Weights of a small GPT-style language model, trained from scratch on English Wikipedia.
Architecture: rotary positions, tied embeddings.
Each number is 128 + 32 x the weight over its row's rms, rounded and kept within 0 to 255. Layers, rows and columns count from 0. The size above them is the row's rms in percent of the matrix's.

# layer 5 attention key, 320x320, rms 0.0705, rows 17-36, columns 0-79
size [ 42  59  43  61  66  68  50  62  78  72  68  75 105  98 107 127 114 138 128 147]
[[154 109 149 145  94  75 123 160  45 187 159  60  99 178 138 109 145 148 160 182 166 114 112 144 151 141 127 123 128 101 180 186 137 165 200 126  71 131  77 115 132  96 112 113  52 118 118  55 134 145  95 139  80 119 144 157 133 147 184 142 118 149 111  88 121 107 131 114 182 109 122 156 129 145  62 138 168 190  95  91]
 [145 129 126 166 104 143 113  72  50 167 156 143 187 120 164  58 111 167 144 124 136 113 151  66 137 105 126 109 106 143  78  60  76 168 122 126 158 105 170 103 175 124 163 168 180 197 104 111  80 104 186 127 123  96 171 127  99 145 108 149 140 131 132 133 147 128 116  90 173  88 134 128 160 171 145 139 125  71 145 148]
 [156 125 116 134  75 111 141 126  59 177 125  66 117 165 116 142 190 161 160 146 183 181 132 109 158 119 122 126 102 169  93 136 134 177 137 179  86 108  69 165 129 135 173 108  97 145 119  48 141 140 107 221 108 184 141 140 159 184 145 120 102 174 115  43 135 136 150 113 182 139 107 158 128 171  86 147 150 142  87 124]
 [125 139  83 106 134 180 105 146 204  75 135  84 148 140  74 123 129  90 133 137 133 165 124 108 139  91 128 119 189 150 154 106 129 113 127  83 131 166 156 136 127 116 172 100 166 147  98 104 177 111 108 106  95 111  98 110 179 145 140 114 151 146 103 105 147 135 125  98  79 114 115 127 109  87  83 110  92 105 124  20]
 [101 123 175 137 164 138 135 138 156 107  87  94 138 124  79 113 154 155 118 139  62  71 135 158 143 133 109  71 155 114 114 108 119 107  75  94 134 189 182  90 138 131 127  84 151 138 177 169 167 115 168  89 177 111 121 112 124 126  68 142 149 147  97 139 125 174 128 109 115 171 108 118 129 145 146 133  97 122 151  91]
 [126 123 116 121 169 119 123 173 206 106 122 147  61 103 103 190 143  88 125 108 133 134 121 188 154 126 153 178 138 134 173 181 198  78 106  83 142 153  83 127  85 174 106 124 109  68 127 132 150 111 118 134 136 146  37 145 165 115 144  82 111 130 105 123 156 119 125 184  79 198 145 138 107  63 133 151 148 157  91 100]
 [117  65 135  84 153 169 177 107 231 100 111 134 134  72 134 151  90 126 110  63  76 101 114 161 114  92 155  92 164  90 153 127 132  95  59  90 168  89 168 148 196 146 155 147 148  83 131 131 159  87  95  86 176  92 124 107 104  71 135 154 156 101  67 169 123 118 127 139  45 122 120 131 144  65 114 137 106 104 131 180]
 [ 95 125 161 183  99 100 136 132 105 160 141 139 139 155 139 177 145  97 115 125 107 111 136 117 142 145 164 150 173 139 144 173 161 121 115 120 151  80  86 127 121 115  73 116 154 139 125 113 115 122 127  87 126 123 124 139 180 103 128 136  77 109 161 152 134 114 144 158 173  78 118 133 165 136 124 144  99 114 152 160]
 [130 115 102 119  87 106 117 115 137 184 139 112 142 147 138 128  96 148  91 107 140  98 154 163  82 136 180 114  61 104 139 162  55 144 148 134 109  61 107 126 142  74 135 126 109 137 158 125  82 127 109  96  78 140 159 164 128 180 107 178 113 101 199 123 120  63 146  91 125 158 140 156 112 152 150 144 145 157 106 167]
 [174 165 141 120 170 123 108 153 242 110  84 131 139 114 136 126 119  94  96 139  97 154  94 130  79 163 123 133 105 162 176 134 180 100 180 148  75 154  74 144 115  86 105 136 118 110 102 174 140 171  97 130 106 134  96 112 100 127 148 142  88 185 164 150  97 187 117 125  76 105 167 130 201  84 172  85 137 128 126  83]
 [143  61 119 135 192  83 121 138 179 165 134 139 148  73 126  78 155 151  99 133 107 106 122 126 156  77 137 104 112 150 156 175 122 119 115  62 164 175 134 107 147 157  79 124  48 151 115 137 118 180 102  85  94 153  71 135 112 113 118 117 140  75 149 176 153 134 115 184 128 165 102 128  86  72 113 131 141 187  84 139]
 [144 136 155 105 116 128 162 124 206  90 151  88 110 105  58 165 156 124 124 178 100  91  82 178 140 139 134 121 175 149 139 129 165 131 157 114 205  78 149 153 158 109 117 128 130 145 173 170 118 143 133  86 162 140 156  79 135  94 117 132  85  97  33 157 165 157 135 135 111 140  72  89 148  60 124 111 150 138 131 157]
 [121 144 127 114 116 126 105 159 176 124 106 138 132 140 143  68  88 166 142 121 118 145 103  77  65 126 113  91 103 131 126  93  90 174 224 186  77 124 100 152 167  93 122 138 166 144 124 137  91 175 140 124 130 101 177  98  74 154 130 151 132 114 143 114  71 158 119  94 103  84 109 145 140 133 114  76 115 149 135 157]
 [178 197  58 188 135 119 142 110 172 117 125  59 132 124 179  58 150  76  98 241 139 158 141  78  85 171 126 117  78 126  55 103 125 119 186 147 105 162 128 130 164 140 124 122  95 151 121 158  74 174 145 184 121 137 175 124  91 138 105  99 120 191 157 120 127  75 131 112 141 114 144 127 124 161 134 128 131 121 139 117]
 [152 127 161 133  49 117 113 119 199 128 109 144 101 162 134 159 115 143 111 182 170  98 110 188  99 187 148 145  47 143 127 169 125 108 180  97 157 132  71 127 102  28 121 122 153 143 200 133 106 133 134 112 135 117 123 143 187 157  75 171  92 129 167 153 101 135 202 104 129 121 155 138 111 157 163 193 115 127 121 105]
 [102 111 181  86  86 118 180  89 106 120  77 177 139  93 132 145 126 127 157 118 124 166 114 130 136 141 142 123 204 171 203  92 161 149  88 122 116 118  91 174 101 119  81 138 165 108 113 124 161 100 110 110 149 121 114 118 123  98  80  91 102  71 117 154  93 140 154 152 131  16 131 116 166 123 116 118 133 119 184 160]
 [122 118  77 129  80 139 116 138  67 154 199 137 125 160 130 134 140 153 120  92 173 136 169 145 111 134 141 152  62 117 106 132  86 133 150 150 151 128 168  86 118  66 189 139 100 131 126  98  79 131 162 138  82  92 156 157 183 206  98 170 134 152 137  87 120 157 146 102 141 190 122 135  98 184 157 172 127 139 128 112]
 [119 117  64 144 128 101 156 134  93  72 195  68 191  98 115 130 167 110 118  97 104 162 163 103 132 120 122 110 154 160 160 115 120 105 116 144 127 127 178 148 138 141 127 174 121 111  41 180  70 172 114 162  86 109 125 131  69  99 155 129 142 163 121 164 141 127  76 152  75 140 166 123 126 127 116 143 146 121  88 159]
 [113 101 176 179 112  89 123 136  79 144 180 124  81 183  90 157  98 124 121  80  87  70 147 137 124  89 100 105 152 116 105 145 129 161 114  79 129 113 128 116 109 200 156 100 133 130 141 145 153  74 122 104 131 138  89 107 145  76 133 149 207 149 125 114 172  96 100 118 140 186 184 157 104 130 171 122  79 123  96 111]
 [137 129  90 169 132 136 136  95 113  93 144 156 156 165 137 133  89 158 117 103 106 176 150  94  73 183  84 152  68 152  80 166 125 125  99 104  86 151 140 163 102 158 167 133 151 221  96 110 138 139 114 177 154  79  92 144 124 101 180 127  92 177 145  74 113  83 150 123 156 131 147 118 114 119 163 125  80  87 149 136]]
# layer 5 attention query, 320x320, rms 0.0698, rows 18-37, columns 0-79
size [ 42  58  66  63  46  56  69  74  66  59  79  63  89  89  89 115 123 121 124 129]
[[144  93 123 124  82  72 132 158  88 139 110  91  68 147 131 108  60 125 113 127  99 109 147 127  77 124  60 116 134 116 149 124 103 120 182 143  89 139 189 122  70 109 122 148  96 161 103 130 187 143 116 125 135 122 116 123 109 123 141  88  73 122  78 108 132  38 129 152 142  85  76 152 115  74 163 143 141 120 156  75]
 [130 112 130 155 114 169 148 172 175 113 133 134 101 106 145 162  79  79 112 128  95 141 122 132 115 119 143 132 153  67 179 100 112 122 130 182  89 162  84 143 104 111 121 145  43 114 106  82 143 147 105 118 138 146 147 186 113 102 106 154 127  67 169 127  80 133 139 101  93 154 159  83 134 143 135 111 149 132 196 141]
 [116 145 135 136 105 127 152 146 143 160 107  94 161 121 157  96 203 165  96 128 132 127 140 147 203  87 142 111  62 111  80 145 102  47  99 117 130 156 201  74 145 125 110 168 158 116 173 129 142  76 129  97 152  88  36  84  96 113  87 186 164 161  97 129 117 138 102 105  99 110 180 133 156 102 165 140  91 109 205 130]
 [ 95 118 117 122  92  95 124  93 143 125 113 100 138  95 169 124 118 149 135 128 162 149 106  94 136  91 117 124  85 221 104 124 112 149 124 125 108  75 166 132 151 139 148 136 179 127 158 153 113 117 121 122 129  88 163  95 172 145 154 139 135 196  93 108 107 137  71 194 194  90 123 151 148 123 150 181 104 104 100 129]
 [107 154 141  85 170 179 150 126 137  83 198 153 113  89  77 102 167 147 120 108  88 226 158 151 116 111 159 114 133 135 123 147 166 141  71 152  81 159 100 102 111 139  88 119 119  63 148  94 164  87  88 115 139 166 130 156 128  87 130 182 146  89 166 109  55 195 131 141 116 168 206 107 150 127 102 117  96 117 115 121]
 [129 139 127 117 168  95 103  91 110 156 162 145 139 153 124  85 169 176 131 133 145 136 130 114  97  90 120 160  74 185  93 174 123 115  98  77 136 104 226 120 163 155 110  97 196 122 123 128  95 115 155 110  81  97 184  94 144 165 202  98 113 159 137 148 151  83  97 164 151 109  80 168 119 134 106 147 115 176  26  75]
 [133  75 126  91 102 125 150 114 136 190 100 113 140  83 131 145  92  44 178 148 121  97 130  86 121 184 166 108 143 169  89 135  95 118 125  90 112 118  62 188 187  83 153 125 112 125  98 108 119 212 114 159  98 121 112 135  99 149  77  96 139 101 142 111 148  88 169 137 144 163 151  91 117 125 132 138 129  77 129 102]
 [ 76 120 182 134 107 145 119 129 109  86 172 110 114 126 166 107 141 125 133 129 144 179 140 162 105 143 117 130 166 105  89 179 143 138 151 158  70  94 164 103 116 129 123 123 146 109 133 153 134 143 171 125 116 170 127 133 149 163 130  96  94 156 162 106 110 158  84 102 141 189 112  62 109 139 159 111 156 160 113  66]
 [ 89 130 205 131 152 128 129 135 127 123 167 148 122 121 134 102 130  98  91 158  94 176 151 137  77 119 128 136 136 117 138 164  83 116  87 124  88 147 147  97 134 124 107 111 112  78  97  93 133  94 108 161  97 141 136 145 151 119 197 147 124  94 164  89  33 125 127 154 103 140 166 127 139 136 118 134  87 144 108  43]
 [ 42 117 116  91 187 136  99  78 113 172 102 149 166 118 168 111 144 152 124  79 156 112 139 119  96 119  88 133 136 171  67 136 139 155  67 109 131  83 169 136 136 128 151 103 217  91 155 113 105 134 133  87 147  95 146  89 133 148 157 115 136 211 119 167 173  59 152 164 166 111 117 152 135 110 123 156  67 132  78 101]
 [140 218 159 142 104 151  77 140 116  81 143 120 125 100 148 119 121 123 105 114 101 146 186 115  93 130 125 107 123 124  81 154 138 104 127 170  52 107 131 150 103 112 135 132 102 119 136 136 139 114  73 167  83 117 156 121 136 113 150 106 150  90 203  77  88 138 107 175  95 146  95 103 139 179 107 170 181 116  68 106]
 [105 165  85 196 137 212  97 156 128 182 115 156 128 182 190 135 115  76 104 101 168 139 133 124 139 132 163 135 142  78 157 115 114 124 112 103 192 117  99 156 143 168 166 139 103 136 144 125 104 119 117  98 128 133  90 147 157 149 152 106 132 109 166 136 127  86 117 134 174  90 133 143 144 102 119 141 101 145 100 128]
 [134 125 201 180 113  74  99 127 113 140  85  84  99 144 171 134 116 148 120 190 141  99 133 141 180 165 115  96 105 127 133 144  86  71 186  64  95  69 144 123  97  43 134 134 198 154 151 117  86 155 158  58  97 116 137 173 137 157  92 108 110 149 150  96 145  99 104 121  78 143 145 122  99 146 130 105 162  93 176 164]
 [156 146  97 100 139 124 138  98 139  86 114 161 154 181 113 145 133 187 187 127 151 145 125 122 126 140 156 127 103 130 169 159 159 105 135 191 120 101 117 106 114 173 152 112  68 147 159 124 164 135  84 120 164 135  52 151 127 149 100 131 177 110 148 103 197 151  79 132 158 137 125 111 140 126 100 100  89 133 152 178]
 [130 137 160 137 108  90 157 104  93 162 119 148 164 165 183  96 116 135 151 194 152 153 114  93 150 125 139 122 100 129 154 179 105 103 170 122 105  91 131 130 140 140 127 112 140 156  89 113  71 131 154 101  87 110 120 122 157 230  82 108 153 130 157 114 137  78  63 161 126 134 116 155 113 152  62 115 101 144 137 101]
 [ 54 107 154 181  87 114 121 160  98 140 121  78 137 125 136 106 120 119 143 159 115 107 108 110 161 118 141 124 133 135 119 149  84 110 174  70 124 100 141  66 150 156 112  93 147 162  87 139 116  94 180 144 138 157 134 114 139 160 134  91 106 157 139 131 133 139  72 144 139 165 103 121 102 144 198 150 140 181 142  67]
 [119 114  96  82  93 151 166  98 144 172 126 144 131 126  87 139 126 180 153  82 151 160 110 126 140 143 162 107 122 112 147  99 129 136 113 120 165 157 115 139 132 151 121 107 172 149  59 174 114 116 168 113 169  96  98 125  99  99 125 143 151 161 152 150  97 137 135 165 178 116 179 150 138 166 179 139 126 213 161 109]
 [121 114 176 167 143 139 104 130  76 111  92 114 133 171 121 120 132 146 182 114 180 112 127 136 153 130 174 136  76 120  98 143 120 113 180 175 135 109 126  73 113 182 120 145  98 160 181  99  95 156  81  94 124 148  89  83 100 107 126 126 152  88 173  79 143 180 122 134 147 142 148 103 140 142  70 184 180  90 134 107]
 [131 194 141  73  90  97 146 137 116  46 166 123 108 129 152 176 133 112  90 106 152 119 196 129 127 128 142 108 112 125 145  75 117 116 104 143 132 119 164 143 131 120 182 144  97 115 200  75 119  79 138 163  97 135 129 177 125 118 169 166 116 169 198  90  67  88  81 167 129 166 100 186 142 169 151 174 109 126 128  82]
 [ 82 125 114 116 128  65  85 131 138 124  72 124 121 124 186 122 152  77 126 140  89 209 118 167 163  94  95 108 149 204 138 172 119 136 143 115  78 169 176 115 178 120  43  48 129 151 112 115 183 106 144 120 115 118 147 116 119 131 117 129 108 121 228 159 126 129  94 132  58 184 179 113  94  80  99 152 181 140  78  65]]